config = dict(
    n_layer=9,
    d_model=640,
    n_head=5,
    n_kv_head=5,
    head_dim=128,
    d_mlp=2560,
    vocab_size=32053,
    activation='relu',
    norm='layernorm',
    norm_place='pre',
    norm_eps=1e-06,
    positions='learned',
    qk_norm=False,
    attn_scale=0.0884,
    bias='all',
    tie_embeddings=True,
    parallel_block=True,
    init='normal',
    init_std_qkv=0.0176,
    init_std_o=0.00414,
    init_std_up=0.0176,
    init_std_down=0.00414,
    optimizer='soap_variant',
    lr=0.00227,
    lr_mult_o=0.625,
    beta1=0.95,
    beta2=0.95,
    lr_head=0.00708,
    grad_clip=1.0,
    warmup_steps=200,
    schedule='wsd',
    decay_fraction=0.344,
    decay_shape='linear',
    final_lr_fraction=0.0,
    batch_tokens=131072,
    seq_len=512,
    doc_mask=False,
    train_tokens=649100000,
    steps=4953,
    dataset='wikipedia_en',
)
Each number is 128 + 24 x the weight over the matrix's rms, rounded and kept within 0 to 255. Layers, rows and columns count from 0. Numbers have three digits each.

# layer 4 attention value, 640x640, rms 0.0844, rows 146-186, columns 160-319
089175105116121152118104113102148099152110131158073152144105128146099127126162099122128091161133119112120105135110121150163111145122127109135093155121135127139126143094126149137131121131101156158133128131123120151175120120103107148096156100167128138095094104130081110110147111149111130144129125124100099139106148143136147137132148148082143123131142101133115119122132107137139118157131110133128112125116140156133145110130161142153107108134165119159122154097102119113126183172123102
144156121129132111134121151136123143138110145136118137137124125131143139165128119107142150115109123096129176159133115171170118117099142127155155105133135141136121127129108134128127110129172145086131139116118132123134117119122131081130130109148128158139145126133099088118138131139138123101132137143127138117096087080125107138146141120122168155116115139132165144160131139144148096077125126121112156124125097119126113126120141105096142146145130131120124118139105167105097131097129124
127160100138170123135129120107129116095129138121128109146129101133145124137089106121111136080127145138140192113118152107137117120100119139145110116140135154137133140108120113129102069130131140080116119133132153118132094116116118114154140132180124115117116100129175106132129116108136114115154115107150141157128133120127137119132127158144133123117155102151145122120145089107132132101139124119114136143124120143146149165077121125141104110145106132136124123118126129082120131145116099
131110104148144130127129127070097132123138118132139137092171133092131152116115119122152154114128133113128091122132186096125154141120126137177121132138149126155120134125125133126087115158159104094154132122129139107079107157122152121137085123124172151158180143114139127155142116117131142138114102122168136118151141098115166117115134140173110128136129140110162138131162172143133152092157116107156154138127135120155149127174132120126111135137108112150116115118122136155150153113134126
125127110113133136111143150093138152121096139096109120142120118136153109119135094110129103111116148088122132134100121145122147157161153122148142110135111107131116120138120136169152133143108104136140167105121115108139119161120096108159127099155143132145117095153134115104169142117149124125144155119123120139160155157101141128144168157130110136167161133106141093139108140119125114162131118136155142134180159127118106139104128136108095138130098148093108127133132147103128110138168130
127147108116095136109116125136136140142136140103107121088118140151129130110128156141150159134122186140135116123120106151134107091159129125147128129102141142122119138136138128143132139123123127098134123097142136120107143149161150128138160131113143097123123129118134155124091129109098143099138117166122133106118133119098110093148134127147117166148123147100141143107146144121160169105114105149127140151153133109164134180114136152090120095131100132129137126104120144123120109092130127
088130128124075194108119118136118120102110091178126131112110145132142138144151120091122125120124118124097130140109137161144090095127099092130102145139142128136153131135118106085142130129133089140109151128096120105124128140128092117124158107118133135159149143117125104113160079136163146125128163115125153100105149093150162140095078099128112105155134116145087133150156122111155134123115133149056093126103122110137140117132126129152151129094164102123127103129098130119150129148149121
138147133127151109156108141115173119107109137140122147109140124134121134131100149120116147113126124132162119110132129124138100143156135138119105155121104116129123145088130112112140107113104144117094129108133146125107142128123155134098133119126137125136147131139130121153130125131126117133128147118145096138109089126139175134153142099133147137150118155156121127150122115128164119119137087127131085121121148121124124113129152140152122135126130096088147131115110148153147133160099151
142151132125128142135105127157164104134100138159094120108122132145118118110152122107156142147143119118157153152102098113131101136150106148109106120083148145103102150150095129136156161125110136136110114082148157121172141107123089146128124124126101111095081121124099131114134125154112134092086125138106110147107131171162126141151122126139126115152138088121131128132150138127129123137120121141105111118122121122120124089122100162124111142100153143133122164112143143116111126162124162
111133132099121132124165118093087106128135131121152142121119141125142160116138099103111137129120141137116130106119154137090136090108110061121131145131147126108143118105135140144139136119124156161119114130109147163118130140112129164157119120126083097130098111148122122163098114135109119100130132131125121112096133147148143121096130133128122136134135149157102122153124114122111125114125136089139167081168128114122169059141122142140120137132159130143105150115165120105120092133136125
164145122136120124098143122130166127143144151100098151160103154127121081086161133165167135113137107135152166173056116126123074115113121145118132123131147178127148149126129132152139148131154101090103153102135143139147136155134104105103149146154133133124141127129137122108156143128110168113119156113128145088167149130144153140124123115146128134132142135108126110159128147143166179145125117129107111095117103149112144116150112162137104120119144158128121144118145145138120148134133120
149118130150104125129097141141118130109127121115112138135167122186115131139123175143060090122119124175130123144140127156147148093156104116113133125129139114140126121102134119105150141139109155147098171131114146108130136135119161127129174132115107087157118118139156154164122108132139160132148139131100151168171091157149107114124098086130137105130094136179087142125111112126156131123142125146126121113100155107109123156149113127150134118117098130132185126154106179127107128128145129
122091117117125158121098126124111110120109157124134141096148137107093097137107135136139133151145139088126129123134133143139113148122131159146137125130128106146144096174142126139131176136110115145117123127101152099142141158134110155166164122111115108127108153121081118115108140151118130116098119136153091145111098153160128141079135086147112153149115128138159087102138129120126125111117143143110144118144141109122149099147105121135097119117148158134126147128124159108096139128121110
112081120118111111121155122126101138121137123100142130115114130125112101108153125169132122109128093109098140095144121117127115086123141135119145124158179087101121133137106128128158148112133115127137151119106128159156136181139126107155147109113129073117162121157131128137096145156135134121098079111062116116148142137145113085136120119103117105129125153148134142116131142138133143113124136144123131112118129162114158120184143134098101125109079138125125086087117105112098128090140164
129151099150114140148104122120111127148140116142140136136165118134153121128123127130101154107165102151146111095160162151151143084132127116130126099127125141158114148112116144136131120128138102118146119117118119143137098111167095153130141121115140131135135117137127109125144149151179149124126104129105103084128146094116169096120133102147139147069146120136150094143120129105130113077081121125127166089136136164123127102147120074152141101169113105096092095159152101149130107125136150
107115120126131152159128130122159130145117123133144128142131101143125160130086163120120107167148139138092131077112095155135171147103108120117133142109136116144114161138150134160126114161126128108114110131111132160125096132176125127134129149180128093144137145135120146107123117167099113119162109107123140136146118133118145118131160152139149117141116103117142114084123125112098106111122108113134107141112114140151147166145111122153105116122102145118156116126139122119124142140132136
123146115147133186097122134145116165112109092133125092102127114113109128136120105121165126135121160138089144150114110113128134171131125082138114113087136170117127101114133159174136126140140111142151100110175125111135118144120099119136107114095159153134121128101131110137136164134143126121180104150151175158141114136114118134117114142162154129129112122108136138146136110127121101152130144158129149145103120113130162115124111085102132139127129124107133124148135140139104121141139141
143129093117113136132121133119126127121105133117110102157130138092102136112138154126145136120137137116140107100102145131154122123134118173120145142099091138181128127123112143153116133159130144105124134097132140160126128103126092130092114140145139107119124136122110126112145125140115095171111144127129150141184132131130120114143133124122108159107175071129103118141129146157131167136132156137125148132136109122128108156147147148119141141151123140149149089120108163103135151139094127
118126118119104126142119124090100148162149096138098118147120099092132152104132148130091070142174110170155120139123155128141126119102151125134128126113103112097111119138130149125132116121161125126132129137128118142152125129088117118097118124100136175095124107148134148115092159112132099174132101133131136093124127118146109160137147162123141126123126109115143136120126127160123090144124108135139138099135137130161126120101115135115137158082149114131140104136153142143123133116094151
117118123119133109157107121130105160139104121095156132143130115158138149143149147129118096103155116133163166125109144123114131127145133085126116121128130113111115133133132077127145128133142122144110141108126144162142146133116158136095165123133157126127114125132139121125142096145161124124177122129124131150115145125126164132127143187146168116151112151149105133147118109110157138109140143129109120104132150136159113141147135157145130107133149121103151118144135116080113120132141140
126153133141114141081128104095127134099101112135138142091112144125110101073147102114132112132153122115155097130122135137098116119135166131107158142135181106134115099143116097104140150157118124136147110119145139134156149107148114113099102172128155115119111142145129165108099120143124132114142135090114105112167103135175108121136125112134133111148100131120117137111108120126112091116148081122151131140149105113098141105151129127123124115110120127149106112106149116131135130127128106
153117124135113169121134140135117079120144089136118108131154079104154103110148089111141116124145157102153173139136119113121117139142160118120128135121146120127135073153111129106125144157144127162158119145121099116137108144124107138177112125130140157108120134105126145112124142151129142147110155135096147131139138131118117178119130102124122142116159125087108113153093134132125114122097094111115154105138134123125082150124098115125116156128135105123110143168145135126156131105131102
123146147112116131105109137144141131112115110139110085133143131128089126146137099152139141129135107134119138121150108110146088147139131137132138132120168132124121148133154135108138133142125150137106093132136144128125142085112087106149146125128136116115107118140099096126097125134132112128117134133102144144127141138118120160135133155081131138144116116128159134103129113148142136116126127106148112130099103117125125178090147124111119136143118122134167108075098125114144130117071106
129121152140094144146104137121107121175115097149131111085137140123138143127153119112120113113152121113135119105129156101125139126143096114129125162121136131095110155156136096122119108112133140128127154128108134139147127129115111138104119121126162117163123146119118080122141140124130130156101096101131137111107136105149162137133143134137142075134151105100150131107128144144145134120121136148127112109114090149126099122147123156147117167147176141147157107172110125126131128138131116
146124141149145122092156107113183081158123146128110108138106159162112098161114122133153152124095151130132108132147114109121122125132129136145158076096077133162127130106137147150135165116106123135142145071140128163103124156119121106106126117114160130119145107145119124088109126117108145085143124151116114114117120164092102117121149116106139112150093137150151138158149145086145117134128146099086139139132126113122146149137127117087140103162118128101063127126125147100121124109140165
106126148143090135141141153145151134101142100130117146159135158147168092106157124121100133118129154115142116108113111181145106113141137118121114130112131104141157118200135143081161146118110107121110107134078112117110130130136129121155186126146164155158112151142124149116144108160132154127122164101129151135144129151145125122112122098118106146143146120117140099156121107126144168126102113170091131145110129143123130133105155173137076160144110088121119127135136145116166134142142090
121114161103122102130121145144144097104126123103148127132109110128120099128099088129139110127141145109110148141146109117126084125141123140118157139139128094115158083074119137130142132123129112137100111115135129120109109133118125116123147125115112152138124131125106123154114142126132126142125126125124108157135105134124138112138139091109123134115131121146151121110119092128140110131114099160116113129135117116130144102137135132099114121101117118094107135081131127144140139120135128
106111139088124180168138110145131119125114125159148134097134140146134131127101130117107128117115122133121187115136160140144131107142103105137139122112129136120112144127122130117104143114138143132138089129128105122110141110111132163125147118125098144154096135116144139134102120113127116114150147121103136132101099115109138132094120114130110130122142120116078123122127150117166152152108144138107113122164119128088120135138122145108092112137096111097173154134132110118147118121133112
139122126172161154102121107106176151136117126113110138137124139148131104126142152147141163161128133150126118149115112137138103143153132132127110106122153170147145119138106124126173129109140129154148158118148155099145133124131136120114144157135139148144097109118147118160150149123106138114111109139166144162165126156077087121152129136126112113116111113116155128153157125107124129171126133127136124179114124114147144126115107121133137125128127144125107168142131144151108118109160128
112162131155076098120113165131151096113139152101133124148141157129135121138157150104119118162138147115145117118153146133123143144141136075120132127129120100100166150142115137087130134122102144159130154149116125146113105118128142146101123112141162144131126151120099145152123087148149110139134182134114145112094134143117137153127124141138150185108122121124119123157135130123141142121115119120110129158123145138099124169120139163115163115102160131107146089154124159124128125136133121
124132121107117123149125163141142126118112129136148119105142108141131115138122122128104113108112125149099132094147125103121143071145112119143131125131130151136096139115122175107122116172135131107113096127152133126069123142094129117141134137115158104136103114112138122133104136145121095132126108147082147097127140101075160108138137133098144115110117138109155128118119114124125116096116120107115122125113136148134121159113097110108132131104080133073121085124145135122144143084144113
095117120115135111112100125130118130147123153158081158143140147130138140141142152109108104113133145128141138121129128130149087124109131109135132129128100128129104145096124159117141111127139099103171155152126105124145153141128079098156144114140130119113136127144125121147148154124154151158131125136154112094118106109120107176121121108117137137131136102091126104144132140116181103139116103152107141122129140116149110130104143130140162126108170124117109148156115141150161136152102146
126148141150149142134128135134127118116126098140117140148181145146156151139130114104128136103133106147136159129174145133159125127137136085133101148149158156124109117117120159100124093140133117128138104141140138123125142083180138115140095133135146115159131129132168119149103138155125162118108151137101146129126128088172153133140164154152145133125165130085121171167120146159132129129132134106134108127132126165121124116090141111159084142121129134140133115149106136109147141111110135
127116112140125171132102123094183103131106155110118118123154110142149124132117137132166111111152119147180173140106141108133118153160131145152148136126146138102108136137098106150159138131099085143175126134138150126151087142130135133105117140132156133135117115129111134136105140120158119159099138147134113135088143145101124120114125109166132115140143100112108123175135125130127162124112124140135140101144160116146144094122128149106110134116135147098101125151135146117133127167142131
122129122134166133103103110120134086140092129118091129113143070090127134129145126110121135120148139169132132153093154154121121160145130120135149124096158133126103114096134145137133112162122130161125119101161140146122081093115096126121133129118131114149122110143101127114183111135133123129112127154095156121123123136131136117143176138159134123169104184140119096135145141092136108126165154144105119136146144094145159107099148136139142123177136149130106144138132124126150139185145151
139138128173151139152131113097134133144121138151114097161145175120089127129135145143129115117149118124160100086132153129156133187112153138134129136115096132178138116140134137128127169114145111114164145107156139132148116123133143112100119137123174132117135162124132111122143160149110136176113101127154123138147143133140110142127132163158163119125157105112138124150152140148126131140125130125104135126128118127142155109162145116138114122150131094125142131163133168141120143134096111
140124128102168096111146102114131140136125145095148140139131114143138110101110100140137135124143115151134128140149121126081146136121141123106117124119142142129095096138137126142145146128147144119107129133162108142133137119131140134095131137124096188153104112125125099109134126150133140163154099151127116134092122161114128135157166151149148081150100131098146126139150106128104093096124139127131132096104125120140130101092139193164136154146157114121125140174120124150136137106146147
113139111148137130129131131128125137137149142128146135112176153149079129145110129110141149104094094139133116128137132100115124153143126175161136095156094156152143122110105146119145132116091139150145134155178147101101154152127141075142136125157137140089104104118116089100131170120140126136117135124132143140128165130101134143142115146123121143109095159086138137180143131160146141160136152110167143132119140135100143090078126105100127119111116125105178116105151093118106120126124151
140138129117157139122143168113126100138120111138132122126119114144134122120111120140118127120115121116113142141152138115132126145105119131174134134158122131131112123108107139134146082142144054100125109159131090093129108196111122104153101144158180172129144118128124087092141112129134160147132151132106133097128127144099141127117120160119101144139124129099137106160107132128147135129129161117100106136110139159163132153102107117118094140099130113102095124130089101152144128148146133
125119160128136112101141099141131136141111144059099130117132148130088122111175116115118150111158130121130124139113119128120110117126154142145117134077140119163151127123143174151142137155124122117121115108138118188133131117116149132140139125133114139118097081130144111077140110148121140123101140141121146137164144141120117120131128111143170163143114157135107125134140125113145150119122128133113109104120130161141127125088137123101150107140114112142135129141120171141119130122138133
136149116130148102124103093110115124134126128118117129151111105118112104161123146141143125101118135147149146135151125111151136139145110107130117113127130143119094133141163135122129134150149133162104145109155177134132146145159120121117113158146168128127158108134154126138151150137151126119117113109156103188111150115129155109079119110137152132127121143143133114097130157128110124093136141125107152144110109102129157121122117111177116131130136130133126138179119125121161152130138146